Weights of a small GPT-style language model, trained from scratch on English Wikipedia: learned positions, 188M tokens.
Each number is 128 + 24 x the weight over its row's rms, rounded and kept within 0 to 255. Layers, rows and columns count from 0. Numbers have three digits each. The size before them is the row's rms in percent of the matrix's.

# layer 7 MLP up, 768x192, rms 0.123, rows 340-553, columns 0-63
101:143069157141111130118130127161093103106106125156124113108113096143124118076108105160091149130082119105139123141120115152150118128124141132130180135140107159135113100116138165140168098145166146
102:094118139122116138086135132133158090121113123143146128096115111176145109112122120131126165163093109145152152149104151110133114098116095117161113132065154142137150092139157126095106130121137153
100:152130149178152123125127138136137115116114149119068101124144125115190164132136141136179176109147103147096076109126127104109125086164156121137116119123111139111164102131152109131105209155122157
101:120166124094159129142109134156128127080131130126164135093099095153129151176139151106155122076114123079166111105133129091107091155101174138139153141148135107126099130096131112104134148132158133
100:140153126144190103120152109125126116143171114162050152126099126124118157145135149133134181134147137133116134136102126136135108122178169060096135121087144094146164164159109124135142132109113131
095:122147128142152139095111113149105120128082135104110084156100111123092123140127134115162140134122158123112132164113132139079117085149091120118143143115150118135166157131124126132053096121145079
095:116120068157150153129115122103146144086108143140183119104127116116140129162122141127124122190145156183150149140186108104129133133109111137109121125130133167150140124114074107101100137135130115
097:156103086113129123116119131133116122131180109113128130148058112118120136119139085136112135139156127085158131126131082141069141140130137132094163114128122124119117120119111082123122122131113146
099:125099111154168133150180119172124147111144117098164143111117145121133109127139145135122136152138090133140150136165127128124128164155158113153104151100138153123139126165088135147137157105135112
108:111105122139084109150096152141099113111139133124111121154122159122157155074141122140134123144149154119163128129143133103102163146115105132153157129130140167157141121103139172157179143126109132
086:093109137119128167065147106127104121131105098107112123119093122098141147111107107146105104072133107108149122127123101143127139141150130150151151154175077146128136173133123123149151151113167149
104:119116145160155105095163136156095130111138136108132100147146130116155160117114128064117161120131137132164118096127100134170110153114150118129148108159140167165145151140125087151118150100110084
104:102137117099105150110167123122153092168124166126154144136115138134159132123132104125126127137129148140165180118100158149140125077127115153146086107121091162128139147113185113123094131095098105
101:127097140114142162121189117103167149151118181115108137163122095172152134121154100136091090127134102121156144125117105096114130088137101154173121138081171128138113101104102126100131140136199137
109:114091122112142114184129167129137163152130096158159183133056116106110168148126140106086144061178121151092143117122089143141131127162151137120129111121104149119146156112132129164119139112125084
109:134138141129154126123118099155093114101140065157179130125148139138133121151150159094163112145093147133148126132098127096152090106124138084146146144103121089127156149119100108133126151159147116
103:115132149140149114136161129115124128121123101110132163139098131129131134155129126081133118110134148100136171162143139133137107149141161112174126132123133140136115115099124128169156105170117152
090:081140118080135150134134122125075086154155135134089116116088160161120120122115145154106135130144147134152093094101126145110136124136091102084141086139165114109084161080116142132120128115124125
101:108124156163125137162134104164107095141116146110158140088138155116215168108151132126121123175138118095116104100130109147137132143093157135116158151149126147108082136131154128109119087113096141
103:104136132136110107098135105139132118100117111156141098181106140098145110173128145125161121138109132154130165128164092151176126156113147141111091135087088117141128133145140133146117119164163104
098:122147136141121157159103122135144129079153160174131118096134154128148077121134146103140136138103108102111138139156108141159099131137100149067129130163128150163147136117192156146103116146140130
100:117114122157157152111125153115165151151152093101125127151113116121163167135116132130036158152152137121136129145158149132133124148146146165156141189131119116105130106126116125091130150136100108
093:147096102157148097115128159130071129118168154156114118159133095142116142130141155134126144148139121142098181161127116176164126135113108113135164132141133139154145124130144164132130129174131172
097:101120085136129113125137149139087143133142137162119139110102110134117185089086112111163162150118142134110129105099167150097153111136162092107150141120115103146151070109100101152125143087118067
100:117164136121120169096119128125146140110118128118160099104144138146134145140120121172113139150143141165115165131119145114063112189107116100120154123119088105152088124129143136094133111127081133
106:141127141126112138165129097150147137122120100149135183155120148166130124123149117143127113167108098111164152131098175145149147106133116124158087140105127096098131129122138151108130087149124095
089:107160081140101151130128114128141153101134114093173107143152164109142161084141142123078159145132116114147136133121148138141121087111146098150166125110106089177107106143102109167147150139120083
087:165118098133130154102130105143098132129071190133113148130133135145154093116121119126145143188130126130171121091106101109142121119127094139119085165131114116115127144128096151128115146182144153
096:126104135154100161124121135184130080162137116136137143116139136130099121086119100114134148124167100119128125126152118150117159116129172145164101128132129148113139186139122123133116131111136084
105:136130128177139157101155154135138136153124105136171163146141124086118124116160129101116162136140102111184140131138135129066111137142162147176147135089099179122110121111117147155126091113121116
102:132127119117161128146138124118159136159104122101105104133124139175135112108124143161118123099142159138173124119142162146162118115129156132123133096144148090147138088135077118142140130120145146
087:103167087151101135113115109111114132101128145099130125125104139101179119164142145143129130116135114117103146119158123121161107074146108156130116127116151100140132141096099129112131128093117132
091:179106143110140163087132102159130110168126092099102147081133120119142105132138133114129162178147112121144119101119123120137116130120103131105137122165140155077101170112109123114130156130059136
093:129067126108127110116133130131158113174156138117134127137209102140160097128131121135170095112104085143125141155134110130137153105120126113151116150153160124170101157080132069119107123119107113
101:129129103159103135095136128120151109076112162147159091119103172115089126152129146120174125097085161153133135114089107140159104127114145109147155125114159074114149156090125101160106135126148078
098:141128124136131150128085129076151105119112123117134118117088127124191148163124126148118161172151096138186121109147120096137126145093079159179084103139178118167183113153144130120137136111111118
097:118137101105147063122117116164098166120175130155116136125121136131091142115102108112133127157110152179170121094078117113089102159117165116160128137134135106131157094143110151130140127119160132
097:164124108136135109106157098124133143149131106119162125150111104101112167134127090109135113116181154151130156108143172155053123158099175146114102100116153118157117137129118194103134119126104113
091:113118162140181132129122134146129127144132118131086130141110105121152136118101147112143124132136142121147087138102181113101139125147101131102105127092125153113131087142106109144087132107144147
099:135074155169126102108105129165125094058099096146116158119114125143139134084127087115152178152147088110125136166071139132146124146134128138136133091113166107144117092138136108115092111107128149
098:125111152147132135087094157156146080153135137133108143110124194127120101144140159115122072130156131113104152158094172119108122076102104150130150097142135103158084116130109158064139160117097119
098:067095169078135131119123124130110136062128112129142171157143167120160110140183159120138132151156114143123146132147152106106133115147142165131105121109125140084182136150157118089135107114116147
098:143110186173142169150125126092126135147123103126173146148136165132108127114136102145133149117100116127080152155134143097143156127127121123175146073154113141161136113092149125088111113123102121
112:126097114160111169151129120142118136144138109092129128133144131134127080192160126089119135092118107131124178118166099133136115095172143144129160112161114149048131128141125157115109159131097108
100:109071116133119174134127123151130160093155118078167133112106107128156128148145133123156154086126138081089127157096099119159102113130145119095193155150131092140129117101142136090099111128139110
103:146085130176117115110117107188175120160101127135105129108115125088155115108124159098139104125131122161123141131087138144142159067169126145140139129148145147133101157123098102126161131121109130
100:110102119135122174125132133161106098153153156148149139170126179124124123117102132107138126140103140128085115130122055133088132154136164229139130137137118115138122151139095125130162111102186107
096:066128145130127153134168123138131140125122130066120124143128141149160126118169107122138124117166098108149118120146093136125123172143136099106109154121163133138152146130125151146145124182125127
106:141118121151138160083122087129111187149147160158116116141123184102117137125143149105134138120107135133147113158146117148115132128136150115129094120115138159126122092118100095119087163125146117
117:132121124120150110087135124150116149151136155129136096168148116117172131125145131107104140153125169101134121100121133143096131144056103122157144145127112104179158123137130117116131096163122102
096:105117159129122174124134080098115134109093177135111101140141121113156117090118144107137142090122078124112103115104132116126129155123097101131130100063119105149123143114130109088164113142145084
092:153120114174149164115120095170120097080141139116101080105152137102136109173121124084146154141087126120131102082130100136140142119123149090100120122137120110125140143138134096106138152072078158
096:150139148109136120148134123096120128108122124138087156164150158157104134150140115122124108132152091147176136105069103095140098109115139160152165140155152108132133124142129149120133119136139131
098:088132099113144154107137082170131108151105099146127127132142104164118161142113156105121122091115116135119122097151141117131147098115134124064141144138122131137132133101131113090127153140126153
084:105125141115147164160094151157138166162130181160128151098084140168107082160055150106137134138155152148103167127132087148169177144115105198115117146143152118124149154108115127122141128121107124
109:118111151141103146119124126130113127127124157109122107119152156159150083160170164132110136124107143166150078179154167124073100144096150089161163139162112139115137169123141117113136105136154151
102:110146130091113081122089111147134115171124169169087140175131133148137091115132123115147152116145064136120140140102113093118142112145125121073112135123117133159108112163059076106102135084121116
099:087128138125158106134144103119131129100100151154075118141166132158115148149156154115085090142142141102138118134103125128129119127122132109108164134112120116110118153139134134077101121180096109
111:140097153084123158135111115094106080115143119140103152109147135126121120137162157128114088114122149123128106142142116120136158149089130121110175105104113126134088128095111058150129113127132105
101:167128168101073127145129154142145096107126146151080121114113137104165146153102143083066083114127114180120162133107125139133118130164123137121126092129084116109123141144123100141146130100094115
090:131132104115124113140109136118085122113125130133129122130087105163152100158151164095152096157138114137119115123116077135113147142129125148132103128133122126179131181103159082157150116130100122
103:133064110115159116091107146103175112097153093142117165090123176134145130114115110098109108156156128133124091128143132152130128118132127082138123132129167117132130157133164105154120143169112152
095:171142124125095175126090121165112101126117121108124147157185122134155100142135111144145144172126158150123147082117109126156139111134104126118106105188129138128174108168105139104112131100135152
097:114158138155161152131117173155153130114107112135082145140118106154100139128161153133151127156119106116077151109130074135103169129118120133082127132141123153070137130150105122149163133149142125
096:107128145156120126141074083167158150092136140122141166135111141145150103121132147121119138134106159110137152165122114126151120129133130127145092130117148103131126140140110136188146163179084109
095:148122107134102115175178119123136119117122126133165117165123115146136138139136122104143173133137132102095104107105067149113090161099148146106146162090158133138146152109131167170109073162145186
092:137079112115134119114137104140141123140099075183176110144148114159130133126098129145101134104132066117127157129124110144136108124084089114159108145107080133110105114107137115116152120163131090
098:114160143145116132167124159105128144167139094139151123106112120108139114138145159130157119137155147106123128148115119102146150162130116129145128137149128182144106131152111150144117116115093112
097:129139123116150148152148141084081160141135088143123119143113128154152100131104129119154146129087141130096108119105132135128145118123107092140135106129104081113116111124121122109126151084114147
108:122128139111113115117121110127115159130117118166144163108147134143142107132102128072162078165117171122174119121114151151124138144122166160163106121173149089123145130140100107130111131117118082
090:111118104165119116112083146119103146101163098110093124113126110109108154107148144127088135100149109117119109172152143124129135119191124175151153122114109161134112177119136124120111098161118087
101:105132140113123100142145098144128142153187091128151141153122161135119112115104142130092137110112137106149132093170074183128154144109138081151092120146080123108132154157101117101114136125099078
106:127086142116130178145066155108157123154128137126164125100124136111151112143113121104123128106123173090125150094106129103126154153162124143162134109137122111137132141150128092128159128132147143
098:102113175101150135132153092162115123099134159104133166149147117126132128106159133109135100134101143138086124130142140102109169141138148142136180110075153131137110115102101142127131146126086153
102:134128111184129180141162074133121095162099118120139118162141141111130136144155107159130104131134130091083145128105114183110108118151083113086138143086131131125129154107147130162104127134123188
100:121122142141113083110078131064114124147137104154108093162110114111115151145142116115102155130120165128135140177133077116170092170109157136175169152105142102117155122162124101081131141130121126
108:156162130102140130136178151128129126163063117115119153065144138151099123095119100099089122126109125138118104116137130133124105128138096131132136124111127176164131147187142128148132158101127160
105:127142156122101074111118110123173115149145118101161099133155111138159116108125126125148127140169092096146103118156124138104131110139142126114135139122138135129117153131142098110136146141109135
109:101094130142096140139127136121112165155117093143100109143147105136139094109149110121124128115114157130095159120108168110141141146109123150101143108157106096117109113126070088119143114123162131
097:130121080189071156148083151104116111123153186150132131117124126128107133074098158158133120169131133151163142159112119082146111124203146129116135124131114117133113110118147116122105118135162092
083:131142125108133133098144113162121094116079121175078156126129137125124112122194134141097142119131152141123136145150108126131124119109169105150175114120113145125112089128141118133104145133164180
099:115131065125118118115110100126104095122113115130107146156120156158155159161130108081188124127118072121118141117106140100136103125159112133184104124117140148108121088127163140127083143170151161
105:106156125103129169159122134152104130118154105123129130148121133134157100112086095124112081101149122100142128153107136106123114152136117116149161158117124168150138110153140124133112113135090096
107:099112106158157134114120116141105092151120119107106138129109117128128156133109137168107158168095126137107139167109147100135130135140170087158089177073136046124153163108083155121106115140131113
100:162128128176139117098133127133152124143134141132110137094166105076146112115139102120135120143132146120130175148097161146102109107125113116152150154107162122113134152164120110068143112144135137
108:164094141142128175128090085131140115104105124092126116136128105162177092145110095099155133148124129138134113124095082148149151149095156118159145187161153111102143137138109133184109144122077139
097:138126110104148072200123106116130153138112104162118155110144166131129181149102128118103143126123137116112149114141094126128129159134148107135151155135100103156102138110097147104144103156147128
109:159147126160117120096104079116150170102149125135093095128111060146099104119100077114139126161158126150162131130122154113142103136100153125087124129113138133133153148193115149141104112123118143
099:135110118115134172106123133150127161149150096137140104121114137179114100151086090124128107126151152104144136131126147135134100145122151126137109106125133172118130124141068168110098163158128080
103:137122134150103151124107133136134099138082095132154147160134144089129130105177082127126172150162132132116087141071158112113155145110157171120128126131166122104141124084137149126075119123096120
097:075087138146136097095157121111110162115135080106117143116154127115106116101110123114115146127178105116140175138155110130111117092103173136126132116148137115115138124130140114127148128119110099
089:142122133168104151118125163095157157124071060144144117166146129157168160152134145175123135128111116143114114111143107124095086136162187114123142169105127102146135126112163115127117135131188124
097:106094155149130121088133102088096121128121138124101145113116104126145154105118096127150145147122122116137132120110152135159101114143131076140122153152143162146135111127132134123079158181125129
100:111123120136112142147135163157094136120142124169101152111096125093112145125087109140072106134145155125150098103103130113110119110142125146121121128129115137126134111114148120118150196127156198
105:152115121164111160115101086124146116105148150103157117166179125143123090156114117119111126095133132123113143116099132105158080138139114144168120129113092095119198114143121119154104091101118174
098:104139079131111144149078082165147125116138096117104114159153135118145108129158134109134127138139140087134127150139135138113120120114126124109120119138122116135117080167153154116108168119154114
085:156133108132112096091099145106164123114125163138137109084159129115100118129131078142144156147143107089127140119123120107097136154162127132125139107115134130169139133107137090110162124132066138
107:110125123167107141076116136176106125133137139162145076125132143129124124123128151125105123110136124110101148109101120128078103123113176133098128156099134146115111095135180122152132130113123161
099:110111181105116104103155139126103085141151113121109139140107136130156127079112121143069187139156114147081160094139137097101140166098104128165131080136152097123132126105132129148155116148123141
105:075128177131113121122081155140105104109089123142136159157100142150105119145115145072137134141090145147131115131156106154128136120157126129181074161175134106092158098156125106136129092138127131
100:115098141134156217122082164130127108114152126090086079200142146103121154109132107124129099115155141142118139141169106166101116155135183128141130115131112150137142129087121111163131111120152133
106:145131104123097086153139091127154124129112167107141155124143121104176159124173109159110193101121147125131084088122144098124166136149176114109143123090158125082121164097145077115138123120103112
103:117124159154128160164146130147114117114134131154101114110096178162175129123117109128102108174117116104162116127159098118120128152125122176131154128128145160084152132099151129118124141111127110
106:136148139116124132109155169192159152122113117140135134101140117138117104160138159115082044116157099112138162148155111180133141151126137099136137149120127074128109134143122079116143137150155119
104:089127154124111143110147140108115154129111143130167149112117139131131113148133087074127139125128155158162128126136089108112114065140122149123142082122125110155080118165065100181180137083106080
100:117099135155140112085103161115129100137104132123169130169085098145114104133115154145132137154172155088129184099128125123098130106165147127164144152077150141099075085118146106128124127172135117
083:169150105122124115156161173150131097124175156134136139135141104140140105086163110117107087149131058104112131163115113161148151158119145141084142133104161148133101105156113166147119155145107124
094:140172137145132126207155100157168129110089091111108065092117131145117119112145112106109135156135127141111119104123139121095153141113116050126117161091167154127104149143125108082162143144141133
100:171098137131117167153115149123069121074138137131125142132128104156127075097146135116117118110138131151129184106127125127150127096123160113154155162131126123185117123124165134131144143183168147
104:099109172145134143156112154128132118117151147080102157079140156150097127118076121130107133117132098091139148138137103154137127101129101111126125160093105158103147163112109129136129099132126090
088:132092110123130135106137110123136122159106063118153124130136168109140136160175117142109117186167093112183122097098136158108136129151159155137203146138085121123145159120123105126128148097125142
104:124111179148142188094112128139135153122125129139107113160147117154143108124121079120121117181129147115141123147110070162110087093121115170164128104158153118163071127116101123107141103116131117
098:124104152115181116101122186145168094101151081187109121151125129155104121123125115122139131146144151144138156114152130113147147143186124135129145118133079126131122104102094121068086128104120100
110:128131101134130095097102145122154113125114135073116099123133100177183143110077138147153161141082124156162139103097133142147115123093139124130170133144142139084118138163114102125063103125150101
097:111126141132118166121146104116153149087106121169145131081110137173113082134119165119095141121084121124122118141157140106094145139129154095103109117154105086118123174134155150130140159124120099
101:110156146202144180149127105164097113118107114108100155125150150132159131100113099123151123140131138145152124103132139080099172121151147148099136129115128152091119113153105142155126134133174163
088:153109131107084128083092108119114145110138129087127145155129135100146147137157112118040116116105124101141128113115114136132133123111084072159174093151111127130154103125071135100149108084145159
108:128141130128110134080105070134132125133141140083056158126115100111160133141163085098131140104119138156163121187145113161109130111138116101183066157078088113136150133149126182084093142155142136
090:130088115098122162150129083150114175146129138168113141086161119158146147132108120116139164119165147134131110123140131123139157129094101150138139119145186155113141137125155126107126091124156152
104:128121120139142152093123139135127135097096129179076124124167098160154105111125107098118106125100151147120094139126156125159094173129137138139131141176138098132140114148142145142178116107132084
102:130119089142135164095135178118122143118140107099117118107117140097123103161109136100130108156102098103136142133132132148124153126150113086151119125146133116106140186096115144091130121132121102
108:109165123089141129092093124163115141132095102127130133136106084147110131154139147121131143157180121164139109108151136150107138136132112136146152099154115122116110143134113153170069121124143113
101:115133083146139151173086116158078152120136108098157125132124121077152150130144123115166136149138098116066147095147143156127129183119130137166136128124132139181108075099112131153110115134130105
087:148146123096160134156129146136121100156153113124124103128156115115117095116157162086128140146127161132124122128120083160169116117143153150129148165106139111132112151137124140113130174112083164
091:120108144123116095091108132153096119122167136116084119170127132161138125129149150079115126121124155116095121139088136125050096089138128122145159130117150140131125120122157115146099162152091132
105:126129092119117141175125159144125103112142107096107117154177178104158119116149111126121137139131152156145095149126131130164097148138156143166153127118164102169112109127134136105123151111109108
109:139109151117126163148095121136132109102136123151136142121163110123134124116120140135142159147112156130090088081139080093156112146158086130131169157134184161110103160101164120094109126142120056
099:120119136168126132135092155147101115150187112119100149086093165130129120094137093128119144119127140164119096134136143131103101187138159112083132127168121113119194110120128142133116153134127108
099:128139116115101136156110145149202153135154095147104132092084084154142145156125105139129101126109148146071082135124131162112153113133123123104110109134133083115083120159133127114119159131128121
101:102156087167145142162148127077136153153143125101115109143094096135146143178105089117141106132142149141137153125127073124155167145113158121127110090100125132146136115116120088128132150109081146
100:127126077097096161087144126118140100181134144118109123131078098137128124146123129132116115116098130084139157155100121083168183092094135151135105133119095152149163147087089098133107116092135189
101:115121146146156110166124133119161109110096113167163132071173174151111164142150072108124116146131131086152099118117092167160144131081132122157143074143134100139150134128120152089154156132143080
103:133120128145100133107135122118115091151151160148098128180144128142162147140126137128137123160085200131125148136110083143100125103084194155119146159134128147142128123120108100158099136152132132
099:127102136084137112133086108092120105155124146131112154088122175114129159150145141101109133128115161102097137137095113191125157139098136138106144093114129174113177119084148155121137146176154180
100:127113131182123138137116089131115082143135100126123159111117132104125106182146129107127138105130141149106144150104119095112180078148099150108129141154113134149114144101127146147177129153093118
108:131097156144079123134131099152139183122163138166117093132115125144125092121130106089100155156157114136149149147147120091144131080130149089121155075162142101138130132134149127109122099114098132
097:141103146136097098140108189097146105133116145161136068143113116128134106140134107146122110156118151134129152107111096095139115129112103160101156157119137061122106117091131100114112126126169163
091:139159157108093147128107129154114112155101095120134190110121139115161134124146109122145105109118142100097169115123154131123148127156139177169159142099138138099160121149108168129130100142115116
105:103074156119118118131146102146138083127092116152112133170124157105106100139139123159122139133117140145119089081111136150127110125157105153158141118100132133156151154210120186155114133111109133
094:082134089086056151179132166132135144127124117137124122127119158121145151138160131072114155109124138133145162157130138157125111146125127154106096184086146080096107106109120136064120105141141130
108:090104131132151144164140150081137118120131130133125105104177172140106094146138129138166124172164085129099178149133131094112106080105170123107148108126130183110128053151070124119091142141130101
110:116157145123125123100089100114158107123134115143112091131142158117147109134132109090128114168129097143126122094159166123145075128098139102138081126127132152168165109121118169075145102154127110
099:139116135099141128177090104182112161078123089139122113147109163171138108134122107073131106104108103107102123149113119144099102128127180131120153089116103079137128113198127157080149143134140167
094:089094167195070159130118119139098118128133161128102094135145133081122139110160159170094123096096160123112142131146156081100170120148117127106119149116138112158157106117127093131112105121125136
099:104096104169110144113091131110104138152103139128094153100126147160151120158168162124135137119140169107165138124124153158079097116118177166107156070138115133096123100127097089153067120172135131
096:115177138130110131098112130113121135145118119165164154126136146148119112093124159133141175136124087149087133091132061097143132150173108144143144128080092132134085161146144166172100171131129152
117:136141131137073152125099094156080112124148058149120109132109128133129103129142104130095121117156121115112087133098120132172135119121174111109127089124136100092130126163145130133119148093130136
100:135110128141160140147114115145159128103116150165156118150157122113137131135101130140150168138145092113145141102153137139112155135162090124123136123133139130141108180087147109142146125128135143
111:135123102158123092117090163057145099142113113131152123135150156166090102114135118100137166096145123168127119129115157137169045116092143160133134137098126159127164114121131142126171077111150129
089:120154145177099203121130125124160108156114095127109136113180082101126104153164115135123141113124126100130126162096093111082130136147117171097091101113129137094136133155159119130071073145159087
112:141117119135138163173153131115133122079079092122105121134113132106158155115102089164105109198156113129103124162079154171150096121154124086177122142093115120081174111165141176118088153145102150
094:143133117142094126141081123139170140100150126112126129196084149153159139098115118139163120116126099103167094120093178144155134150135123119116156108133118127145110096117116209160137132117123119
087:093157097125116111147133147118140124131151165147118121111142075123162117161143151182147156141158072136135116170090102135158147166117107168102104110144173129163170103161166106160110130096156117
096:146129093141138184156112143163078132077108110104110120107077153100147124126135130091091137119141129107129127138164159153146130072157204134117136105110113109134181132116125115169091083118134168
103:109101077171110147148152121159134086138142115149128110133111095099132117116118164099080118140128173134116164129115125140135097124131132080151134137130143068200119166143144121123133123154149110
113:093113156134185119144144119163117135109094112124154122115152111132188114109110122093116189164145136138148131131110116146096141123099078136104123134139127116100140104138135121138156133158139138
103:134113119109105085123147150127120148188116114161105102110137111117139141094166098097135121123139146117138120100125136097173157142118123132157157139141126117104113086153133114119165118108126117
095:177120106083135114153117153109173125136082166168123139170129114150143147115110073127150151149117141129109177097111115139121176154145103112117098150149112134139143168097120108090113159139122121
091:084115134105110158181086096115117115138149153095159125131098094123102139129125124157165118160125139156107137174141140105110151083135128112130144131109113075113133133077115161148162079113122165
096:159195136121138140113144083118109115145144107098117067128134121154159134115139118108112128107195111121106102133125115130135145105149155121120136158131099132140111128102122184142156144096130162
095:135148130144112136124141138145126178145107118127101125120131123144106100118105138100174152165165139137133158169157144144084135114153104138167089122175126128109073154160088149125141093107121139
088:130082133137157139154076103124080118105134135114107160151141112118185124131125165153169119153141176138160106117147137167086138135100219178099131205158159116151116135084154111136163129169124132
099:115123138127137138138091122153146105106138165114117153132141100118101165119154112080174101116134121125183118135090126151112137156090137091113116170096123138095121142133116122109149142165093111
105:156113094147143089172129125147102109151086175136052141126097146128103158125136151132063110135091155150117129119154142087153065129115136143147128117169114141120094137131125073131142138127096147
098:125123151139159124125162151180122051105164138123101152103152123135128093121122125138142132149148147147135125120118143146104135172094130105116109143149158115130132160093122101094102095153113124
108:117131134078126142122091129131091140083110136160150091140131136167110133124176137133110120181139133131091136179124127141129118138086134152116117125124137157127120139113102154118084114139125154
096:132121094112107107106117101091151110148087081120112098128142131160158142110086131122120113151126166061124127118144116151115159120104137178115144121128140126124125133122088120130115108132102120
097:108154178160145143134127133137112145167159107126112138146126154168138109137093165085146123140123125167113120127122152135117138113164116145193123129138137109140105177121105093136178122093120113
101:134146118161093118116146148139160163123148129085113153132114134136160070116122139141157136127109142126110147158126155095141115152139135116116154160150113126132109119129141108107113121169129106
101:111138127147135132067097112152136094129163134136107102170147082127116163121111107129110106127153115118149132134125151112159120132117154117157144146107115114143130113089156100153131092157097151
088:128093123119122127145154106148122120115155117085124109106135104129106127148144134096136117116178154163149105115124146110115110148115134090130142154131145107121176081119111114121104140120148149
097:143090075118118107109123134131112108108125169163139121154143139136174140118169111081105172134075170140162122137123139115149106113149132128179134153126145117125123163080088116074109126105175139
092:147114154106108085140117165161143132154071101138161105128124112122165098103076122153144124110112144109126137116129132119151052129120154167150109149120149113127129117102108108170100144122060167
106:065147165092114151100127146115164128134129147151115154122138098136124148091104105079133099171132126141108154135103122105126127152100104111153125130146142109148147100191158097100118113111052127
100:080168120163144121112111141121109143106091151094171129104111130156157137129111152149125122109152149143134139130103154101098123140142158130130131150179102160137104118119152123159147141097124116
096:134134124162121155151173123136125090071116132118119083133115132164093123088174146120135178125106097147107098110151101117103130117139112146133123135084098124121147131096093154101112126148109130
096:125130128134130170129141094116149149107097171176152105118097120094139158151131134123128163105147118133130152090115120160125152131122142115103118137154123134161111119131168087135128121138172144
091:110119116174155114161154142186111113096091123133129137114106113090161085142102159107085161156134141144135111147121145163168141127111138095155123159069127112117121128100111126091140144117120140
101:147125116157098082108175131123130124110149093106144086165109102112154139109102108126149137185112114131115132150126144106130137096084152140097128130112109146106185140123139111086124140150100141
099:091187112171096145139125101091101137158125133111128108103138147114166133177185117117135110141121122115115075159105104110107156130111160134130130113116151136145118135150113154137085129158080161
093:120091141104149161096121172127106128157117105128124109105114137129132135133138100142110162122127145123120118149101131184144137101114127124161120100149138119117118077118084134145120112111139099
102:102134115114096146142128119109135092074134104156158137104096142124095126139128180145091094137192131149106157118165124152127088135159194143136172103099135114110138162128138150146126174151123160
098:104138105111135183139117103139109121152136141168105108122155156145150127126132104162132147105122119109139147121143090123136055132119096112132123131162125178116162147096146093114107142083144140
092:087128132110163103139132132099158119082121104168104140177122135110106111123122105154135095179155129162167113129144151124170130143136169109153122137100148159145164119117119152123117102122141151
106:185091146141119104137103095125162109114106121117123111080117094120150142071122119114123114106109143131146164111119098141112144211101079163156130148122134112157161114103097102107099109148161111
102:168139119116134187130139138163121120150114167097103127098120159133119104115156103137117077089123124200158159086083162145157131108103136128096094131138147145104110133098137112107120138172140112
103:103131158157117127087139110129138124108119096134166153127190143137179076116127150139094149118121126178123136137100162099186117113155117116131113133156128120134156098100171124128118092127116117
094:118129123144160130114127144122113117129147116141122090078137137161123130153164124106140144130114126143146134123107149088129121141136144127128133117131135155121089160153132174125122124133152155
098:110093103133164111119123149137135137135099125110101098109093119098143100140145144119105134119121076150124148104131120136171124157132117121150160135130171110162165141093125183129119130137127126
106:145124130138148138144151128153133152090126136149093125124121154095108136132106135154125108086138086129108115114120157121207158164116129084080095123092095140107166143147101151139115145139130126
096:143109165143149108134149133164112086165117146140147094189146116144157096143133121095095113134131151161097144134145079132112128092120099107104155146132091150139152173119181103126146109123158149
112:139121146125111169088100121143136172111071115116126137117139136141146096189182145125171125131136131116148136200108144137105160158124132125153130174168143087131134129131102150129168163136118133
102:154110126124110153144090108096108136079156138105097137105120086159131195133126114138109107172150116133133124154118122142163135119098115111127143143137197117116122116135110148116126163103119127
103:115146120160118110154141129140164105098122154139084147070171107110176135128130108130119127112098118156103111089136141152120136163150147128141134169147136129143124124129131129127124109121174117
097:128165155134150187154106107114131136149126154141139131102139161143133120133116119092129153085089153102145137091096102121143099150119171134092112133136151142109144152131140154138142120159119115
112:120103100153132165125143128161125140085127113121133084098140123170145153135110114115088106142114126115135164105160150154136093109132144163118102114145100145169144153106124175075106091171115110
100:140143144150142114107135084147121102182103125127127129073178147125149115159153083081110152122146148115145118112091093172117152132145178109132132157140133150113137081123151111088158145161155138
100:115122130139126151109185144095125137117121099089093106078165132107133140108140156117135160107114158126148160109143157149105115094134086129125143089129152105129147110116120093119128116117136116
097:125141141104104083160117121137128108138133096106122126110148118166114124107119139112088123157136162106132108146154076146121079138119154130068159103116102113092128149133128124120161122151146139
101:113142122154133148135097155160151148124138138144206102172135121133142146150151087116132136115110135099170147116133143108122169154101132118166140147093131110145212151108142137086106134156086142
101:068137146171145133157125134125133123109143154104112085127175095143206170165108114114126100143133157122126142134131092148124123120150126107139133165111135138096161122132103106154151125114093131
100:117159148126107077127144126134132105123139141144129117120108167141116164130120139112145152125132101094170138066125130120113144138160129172110111129127155115089157144098122095169129131143131128
094:093161161116143145160137126092136100120097149153151164121134145131130048185136131115122144131109086108104120131120131114169149089148137124147154172106118098169217152142136103119110091142097103
104:118108122091123131142135118138153156110101111071102147124107146154130155136087128078126127128192166143108136174125163105119099120166143160113128126137139137102131141158115101127080104115117139
107:099106115131163168094120108118149113114092122108159141100079132108153126156113101149116180119176152154100128127150153123166183128114172146168130119111127128060129119106100096132131112088137109
099:095131129132103122139129149157116129148125119127127154141164135131130132122135098125145140152105122136112122066135180127118134161134103147122070123097073167111128131129097142146130144114128116
094:092171124145189140123151138099106134147091135119133155144137093142173134134128132125133126166141130111132144127147125113148141132078135107134126145151160166105134126143082109088116125101140166
090:124111098101081132138163153113100155100125139147121092075094101151110142123142113154109142150172147121137118127105148096139095072132116104089145119094140131143087149146140154132157122103103083
090:141118158159117104131088169095162150183101156108100137143167119108108144148134166089116144135153117109116087135134143152086107172113134137148129152130125126118074133156141126156146136129112128
101:103121126165141097143150131159112166116159130092126103079090153117120127158162139119103115138144122106121134111141133129139182143143124096107152148139080128082134093084125130108141094088131138
106:142159127153123104167125196126143128136140145128082134126123127151108163127104116125125111144125130156184114114127150138142106117132083168157139127110112135135140149157080149136114079128125147
092:093086140143117110091119128088098159098117131113136126079135148165145149144114178133077136138123092151179136139151134143087127147129139147149140115149140159173116106139075189138108144103072125
098:129097171108096149156134092113135131118095126144149156117114182156130123126115146101154095136077148086128125169147137156096147122089125144149161113148124117094103168128161153131167138158095121
098:084082144122139145084133097100109112131133151139172150086094107134124129160124105072157130150112086120132131106132123136190117142104117144121119162093135133129100152184111130131105127178143109